Part of a small language model's weights.
Size: width 128, 3 heads of 64, vocabulary 1024, 5.5M parameters.
Architecture: LayerNorm before each block, learned positions, biases, tied embeddings, normalized queries and keys.
Training: a variant of SOAP for these matrices, 367M tokens, 2983 steps.
Each number is 500 + 40 x the weight over the matrix's rms, rounded and kept within 0 to 999. Layers, rows and columns count from 0. Numbers have three digits each.

# o: layer 4 attention output (transposed), 192x128, rms 0.226, rows 67-91, columns 0-127
# v: layer 4 attention value, 192x128, rms 0.287, rows 68-91, columns 0-127
o67:485446528458485476478421522451495517491506523510594525482548495487502478524544499496518523495503539539490514480514545507536493478481496510481456485506424496492541562496525534503487492481506488501490495464510530543504476542512540493509473528497429482449543419530472466469509479449507486485465506493445497476503543484496496535523485513497510475456512491475472452529476484549546507521503
v68:507507470519458462534513495533487456520495518527474496503512496464471509464502523513518482509468498507522531461452443458501489515456494550503459513537409523531534522461473485458501508495514489512503482484470461520474482487502530501507487501507463502500502523484510538546503471485499505507521497490505457508475474543455497486448508474432552557518527485504528482501521459570466503538475
o68:466474563468494499469444542449533517454497494505506511509569459487522538520490512484527521508454523450502578472534531528559521531479533473457512472536519465457549541509501501532500529504500522484472504490513507475454461467470559502521520466485457463495560500535494489503528490536556503470516478529501516483480531486506533487523496516547536466493500507471500445495462530496514524520469
v69:516473533529532517470547516516516532459452511504471508508472465507539460492524490526468475492532432492543545450489491497494517504487497561496461518503493480498514510445560481471540485458506507505494529502471509516525481525550487508507475466490529500493545514502510481506475485483529487531495535510509480485515537549523501488534476524486505517494510506507500513438506482491463494544461
o69:506507493478481532501484482447459439520482481538502530484533499440434461506463526516478493485517484438475459479538522487547517467514508454509555537500512435508493483521518449491447530526522503496501450452518422490495547470452490475451500458445515456471501483535487516530468456494492550489505476475524490496430477506514486513534449424538482428490497469488481503465494512513494512485504
v70:477506474488461477533444511522488484498483479534495520528481451498477459517473501473448493443470482499500460486515515564484538527496508509516473513488516515539467569522458482497503542510442490541462467505521475483525503450433500498500504475523455464472497497511517413477535495461521457467408440495564432521496440524473509460517509522514486501549504534454510432492490530499497515467443
o70:462496520519481490532496497546496549468572540479501514505508536460511541536494504504441449525502525606520456454528527529502547540515459527420456540505472520483562430496483548503441548522546528463566493487487555470504458547541522519506515473493521474569491578494531503487583517463475539480591517513511490494527448488495525474487486508449464547547463531540486455590565528470533480513475
v71:479495456543487503485492506475439498516525489522536514472565464523543447458533520473518480503504506495477489484505538539474504498515487464520483488487479458455464521498491519474487471490508489514456465480481457488533506472449439519478507500500544515447478488536481497517507462494514498513451490498519513550515524540502492521500580536523495530513492501508495491462510539500521465512496
o71:548481537525486518460503497550414513531500482515497548540534518461466494530518471484506513469537544503506503535483505485557505526484494481478499561518443491499442443508521497440508496502526549444508505481550518467598493536465487529538481487489534463477500522529527540508510495450529482480510508508535408537473493568505535553535521551539490546536531491453435519542513549497485490467475
v72:502502536516481479488491544481490494500512526487519511496537476479523468468558483485511481485528475485534508514443550478500531502502492478546547483466552466509496508530495541480485460512528495508505513492521499491528535490571513520495559471504540478515530503539554428490509420500492509525523521510498463492465507506464513498471467534426498515482488510500552495448511498475521532476538
o72:518513513500511465540537533494433450467508508474509473539451469496493524517532454540523490468524582544483444521496577496560482506516514489527533532513495487534475519540534458475502510482523502542516484516531426535489469479525520531500488526495509477475546488511475554534515513524522481468498461561538469487560573502527498529540483450575550438504480442568476525471476505506490496526493
v73:540450486519494565505479532493526503501473479495468529504503537479531534426471505501478537539541496484485486517498475449502490500483503516481528496505486482513487494513489513468521500499457498475497478491534504502506512510479480477515526523532475493492510491525515525531514517469522540517497505486550504491504502479462475509468510470501477467552520545461514478516492496597486483517493
o73:511480492532493575534529504474508515473461502496477531494494482527501457542502554435451452495439532491477516481502479533487498568505442485494530504491457479485464476495477484478476490533496511522478484504554490488499524509505464489538501503476483534448515515500501463526434445502503530486526450540497454477459506495548537507527525533507515486518458523531535508497486485496471493477482
v74:500519535510536539457512504478541487514514472483521487498486516476519549479490497553481506495492522551500530509506502509459516509561535529507539525500452508489509471498445530483471510540501454500512545468515543539485506525537532505486510498502488493522509530509510484455512508520505538529551539549506547475486502471515555485511441526518486492441523467507458498505500506540499511461552
o74:493537461567527561471524493498489491495545508498479463522485533544555525542498564491534496528524481487493506539526492512480511528535524461513476524552448532496444502444502421514498466513547469559569518541476465485467481494580466490487477544542502511513503539452527509498517517555485455444519515507504574490572535519498462471541529483494510502508492497485546514475478477521505487463509
v75:491500518506479536493518506508535536473479512556506451529522461532479527518506513471597468491520490481485488484511480492460522521442561521509492502485572553521529467476510505496519436441454531469484534482559501495533513506524473534495501478536501503497521491480496522487503500489563474490512519503523479499481503496491521478525486500485449503472521519511459491511477516480524481495527
o75:465503498499493404514567483495483461514504524482467516462473524490493511477498479508505438513431437491502517539437512494529526487495502496536528484479503485480519475521581535451512539466486505557539528484505475481445501478487475491501503557547524486492475583533488513489480500472524517488502526481520490460537502474494505544467510486523461485502499472535470493470566463485483529506491
v76:506471509524490561507493559490496529489499492492526503507507511523473541515496545521458457494461483476490549489566500481441477524478535520493482541501509523505504493503467483534504490526497561482493510558525470478504578514500490514488515478492491534489540487493481473516482523537523531533518517499515482525502512523482529511529520509503484465563527545515507518501506515487491481517490
o76:495536519499507516514514445501508493506471512510491519489521534454476502500490471495457487479472511490521503485512531488534501482491531451536485480508490517549545510492515456521470470492498476503473508448508509487498504519525558525518492555473538488525514572501467493487468493501519531409526516549540504511501477533525499490479500523497517460500514503529517474525511482477486535498505
v77:496490498487502489513485510593561543569525456480552466528509503554464520535522521511533515489463480483506509581488534458513479525495521524482606486505550525560435522504544512555533572542495518512475505524507442528484527499498471420476509498504523532511550520538509550532494478486563466502459492515478509512485556498523578518514504511506505505497493497487516562516487526510500530480545
o77:490509506466520466492578518487553535548472532523427483552458516518464501432486540525490514527509508506538556485518521526535503485539467535489514386458465482485518484508567470507528446462458493531449542456513526518474468574473517520551509533522535466480546479544504547477537531446503501513585535509510531523498496528516438480505486550482528520439542553536515527476528531451475492555561
v78:539525460486524493495525454535514442462520494522480508483508505496501454477460473519572477475533530501508487475471451503509494515510452481526503463498515537487506518496515472470511520502539504475498492502468497498498468564491495466512524518507536481487469447509474472521486498513456458431492481497500503447500508485535487507509528523473469497539486534480544481561514465525492498484456
o78:483461505467486526479504509484469516513485500511464493505483490529551457496506514486529482502453483514427505487465491508447466504472479529467506513500533503464514532514504477555550501533484513481492520510482465449503499457506455515507535469496478568473520515514556496519465485459514493530503466480490516470482466480498540532499525522516489507486472471512497505469513476515514528559447
v79:528545529509525493433545513495516482560489486510460491476495535475514468473530512495514498507566585490547494526512491540470479497516459502502524525544496523557504567493441475497534484502525505494511472499496483526503475478464458510512471552525466468465481428508461495535491518497473511489478500528553526450438552496518540504530449548524517460521463508470470506547489494538466495509531
o79:485471471508467522494484455547481499546512506492521513500481505456549450533544567471518467496460487406446483493553424595436488497471471519460473435513465493479466504442476486489444466515603481475492479522413546527501565502556464491530509513495480571467450476458494466496490468545514480485538491481497495493487492514502523513505521572481457548445418489474504517499487484479499484509500
v80:512471488509520548482485534523480496502520447525492513480486491554469489522512528483549505531498547476481492530483514495487500485471476506510509498493554476481478505485543517481494485490486493456534496475525525469565546478527469489507548519496500544475511458471490507544472504461532439519491499452518476478495489521501500531536533541505473458527496506547488501488439542488490565549523
o80:560502454513471498527567480495479521494510488490488529499439479475431440464490492465481464521478481529529465559481525500533527518536465524496538476485471461556518541518494514495487503491466511519514476508491528495524516493478492513519531576469504513505501487520461484515513455447487538520520480518561425520512503552501494558492517455523466481496559470491472525462522484498491520512440
v81:530484541540519534566522506514459492568526530549493463539528472482568474443542542507520508505561475542542510461499534511493511497499462505516518485485449484450518475509491475445505483487543493468512451509505520473477512508487443483479509521497540490487466494502520492532501465480560503516537513481507502451459498465526410515457496542462493494483511515530540468517530541521503502490510
o81:537480533473486531495502511472407473468435472492499477501489462491496505488438484439480492526516495481495467521472515517494490574490506452447550492524523454508454490455535469462557566508493551532503467499549450475507526444403498483520424449530449464484488468484502554504502430529496476504467448529568476507500530502498488510539518506515493489507440480510440489469473492518486489514416
v82:475491433500524488491504506534537491479513471472522463526522444510536518525496482513521488524500505461490525510479518519535482521525516475498520468415578467492454536494527520488556479467435482496468528479515484533491497508507491502510467476550473460477548506526493555481534458487482516534450471486488509531567535504467488479501506497431508513518487538525498527474483513503458565546544
o82:490478485533544439482522516532509498530531476509526507514481518525466517427487558470486474485495525476477452467433551505520486495513460549495592474541491472500495513545545511462462473519482486442504499534524511539489459534528509472462469520484575474483517509562514474568535521451454523497524508445530471482467527469523521505480489485552517516482519483534474519494556479472450468535570
v83:470497470464452472506498501463496475561538473497499498499518479465494488472450520506544519553468524483492452523451523466492472494495456450485483507502540503467472524534516488518503461518502506522488489508494458537486557455441493513458499530499529550475464510513483537503522503501449494447484436451493502506513470459531479512486523526485439505545469530469502499502462480527515538540502
o83:496468493466494471509505500451516546528480459546563509500465490514473462473504483484508514534481528511465488535459515471513466483489489540456503484453483552483480545512553472508513451486462483500475495484498558461532484544520515536535496523490452507469540458513507458482471482430522510527504467534478477490499498509487480519445532508467531557506513540491521546554482488523530496500511
v84:468491477500526479447469530479470467523491483474506516540494481472518485489506522517443521536479464509570543493478506496497498496532507491482537508472517530476440518498442517559503519482434512456470512543499466518459480442565496490516487502525497508534507490494495522484528487485460525494501487464491514467558524446484510520448503540430515423468533520486491572515506487513483507479477
o84:464512471474523539480492474449492435487471438474517483523479499472508499519450469508462489460520543459457496456499428471470494446499496493447530418473511514548506511460499480534512474464499474402520473482463485563497442500520521466499431444482496447517518466460466449465457550502461491478504490490449549483461467425485450438489484495445474503485451505534487519441463453475406451505539
v85:520486489488491534524504509527502532499499439553515539501483487458471515500529478496500532536473495491443541547497530501464464517500478471497486513479539448512480462532464529543476510498511505511507484547492487468531492457476507485509490510484505509477470491490456504515471512557500470470451477513525525496487526492537511523509536547530485496506478523531477481499484481486491512496493
o85:481517475506500472520507487468528537522514500492517508499479500497475506502493468523472491515594491549507458509522491502519517522509515575493502485479475517541524534470456470509478506499499460499523495521461554502526483528495535480552533510487504497466483501495500485473504519459482488533528517521476517502453502561505527549492495504449463515472527476506470496513556491506513489513515
v86:530478545465513504495456473502474493505508487501482491476474507527468487513457490495494487484511497494494420455532514524501520500485515485516475506507492522493492469494520473522477494473499507468533519534515481490505536468563499455468505496489520495480532456497487498495489528499501463456522513488478461470539488485529539511525506480535520472464512479527481515499515507465468500456457
o86:527483469502492511507501464493518472482516481506497482476455484498505524457465449532462484507526503520499519468529482494507497439550505487478492505461561568536477506467502513522491484492455522501502522482474501497481556486499490514507530532517485515538527481481492509482497528509479557528485512468505493519535469537488452489476520467479465504495517533494482528481475505542468573481465
v87:530473511502475463476518503550492492487468481560503502494482520450464463495497484501526490508497508499488497527452455487498494523477496529486444539542451525494527508480517467478531482465532471470509504463453446525502514532504493515518497491475492505466497509464485514521503522504523456537483523504504480461525498471462518517505507545522514511473502502529509502492480446474453508543462
o87:487472497491481522520485487418526492494515499490525503496523479519475467509526502489511492507493471485480519502526529519572511461515524464483494464462541473464520526492483500522478529506515502489489489521444516469512495512505486495523508555496488515508519472510467471500499502500525484520480472510512504502488507502513534493506467454499507478469533453442495475454485495553530512525486
v88:496481490501492535543486470455509561509493476502472473511504484533512521507518493516468543483490494496515515501516507473520473499472510491462470517547521445517467489518490483558465538477473553512501493531559492502499499463485502486486526500512502550545536502474488507456488511554471495472472477475459501555497510554517541525493505474504514481527500470500552551485507520508522496492494
o88:472543520449496489499511513500551541542475482514491518557511524505492500527524469563535515504484483494534539514518450478512502482504500513539488451499486590537515528478505494500499482493462487523452491425475509519472535541517543470505512475491497457538518502453475556487492534496542553461545527527477512520460455526536482509456494549434532517486532538491480487541486533471489551472531
v89:497479548483516416504453542460416487506488506452496484466453524440545544471515517499469507519472464497513455506517525496523521497478511477480491533523418479468505443536547454506417541504521510506508516492489460497480479480490484533446449469459494464502491529435505504474489552467490537502479536478476535560482519520452551467497511426472559513494511471524501514499486484499505519547476
o89:494530503517505495457467467505461466493536483484497520512505493490495533544504473522454544466547520470521529476558484537522525530467468505538505507520583477554488532455491537523437479481531537528459479484509519512551456440496536463473478454534535472546489444472490482528487446543513542519483497531526503513512555511428520475489503501461529569636526468508534508469434532527513509503497
v90:546466552511483514476511521521512561543511474506544508514472485514480504502536484477500510504494478473474490530475539490497477520504466509514493500542505476532481478499485460498534520481520524503528456520500550480516500517479463503464493507515508486502508524467504518495456512504545465491461551495475494505475483476536513529523524474524509499499460497494510462487458480499513507494484
o90:507530520510497503536520556424484492516497507522465491476516488488457498496465503454503484481535493532535474527536476521535503536485511495519504489495502494486524488445449452533430517492558531512504533437493538494512542555497503438506533523486483488478471491467492518516508472477505505536525536496523523488508515520506524531528505507457510507451498449521477477473521482497588522503495
v91:490478536486498523497543481513500514511466552541471497503514465525493529512560495513451504539501466561515530461553494530465496542498494513537504510496505495518512496541449477508495525476530461575532436530513553502527479467535524509483496529464479441497447527474491527491488492520513489485450488540507499480477490502517483438486469505533445554471455488468471543411493504452500462420490
o91:476506525528465496533454515544479488487518546452558543475498491524494498492513498539529504504581544542492481509556435543524558514512514526515450537497471518496464518495507510483489567504546512526524472525470489507472516482469494540514436504496445468507465500522509505486531519519436492508498477498485544504510506544411507477538478492470495521474459512526488448531517501508554562454504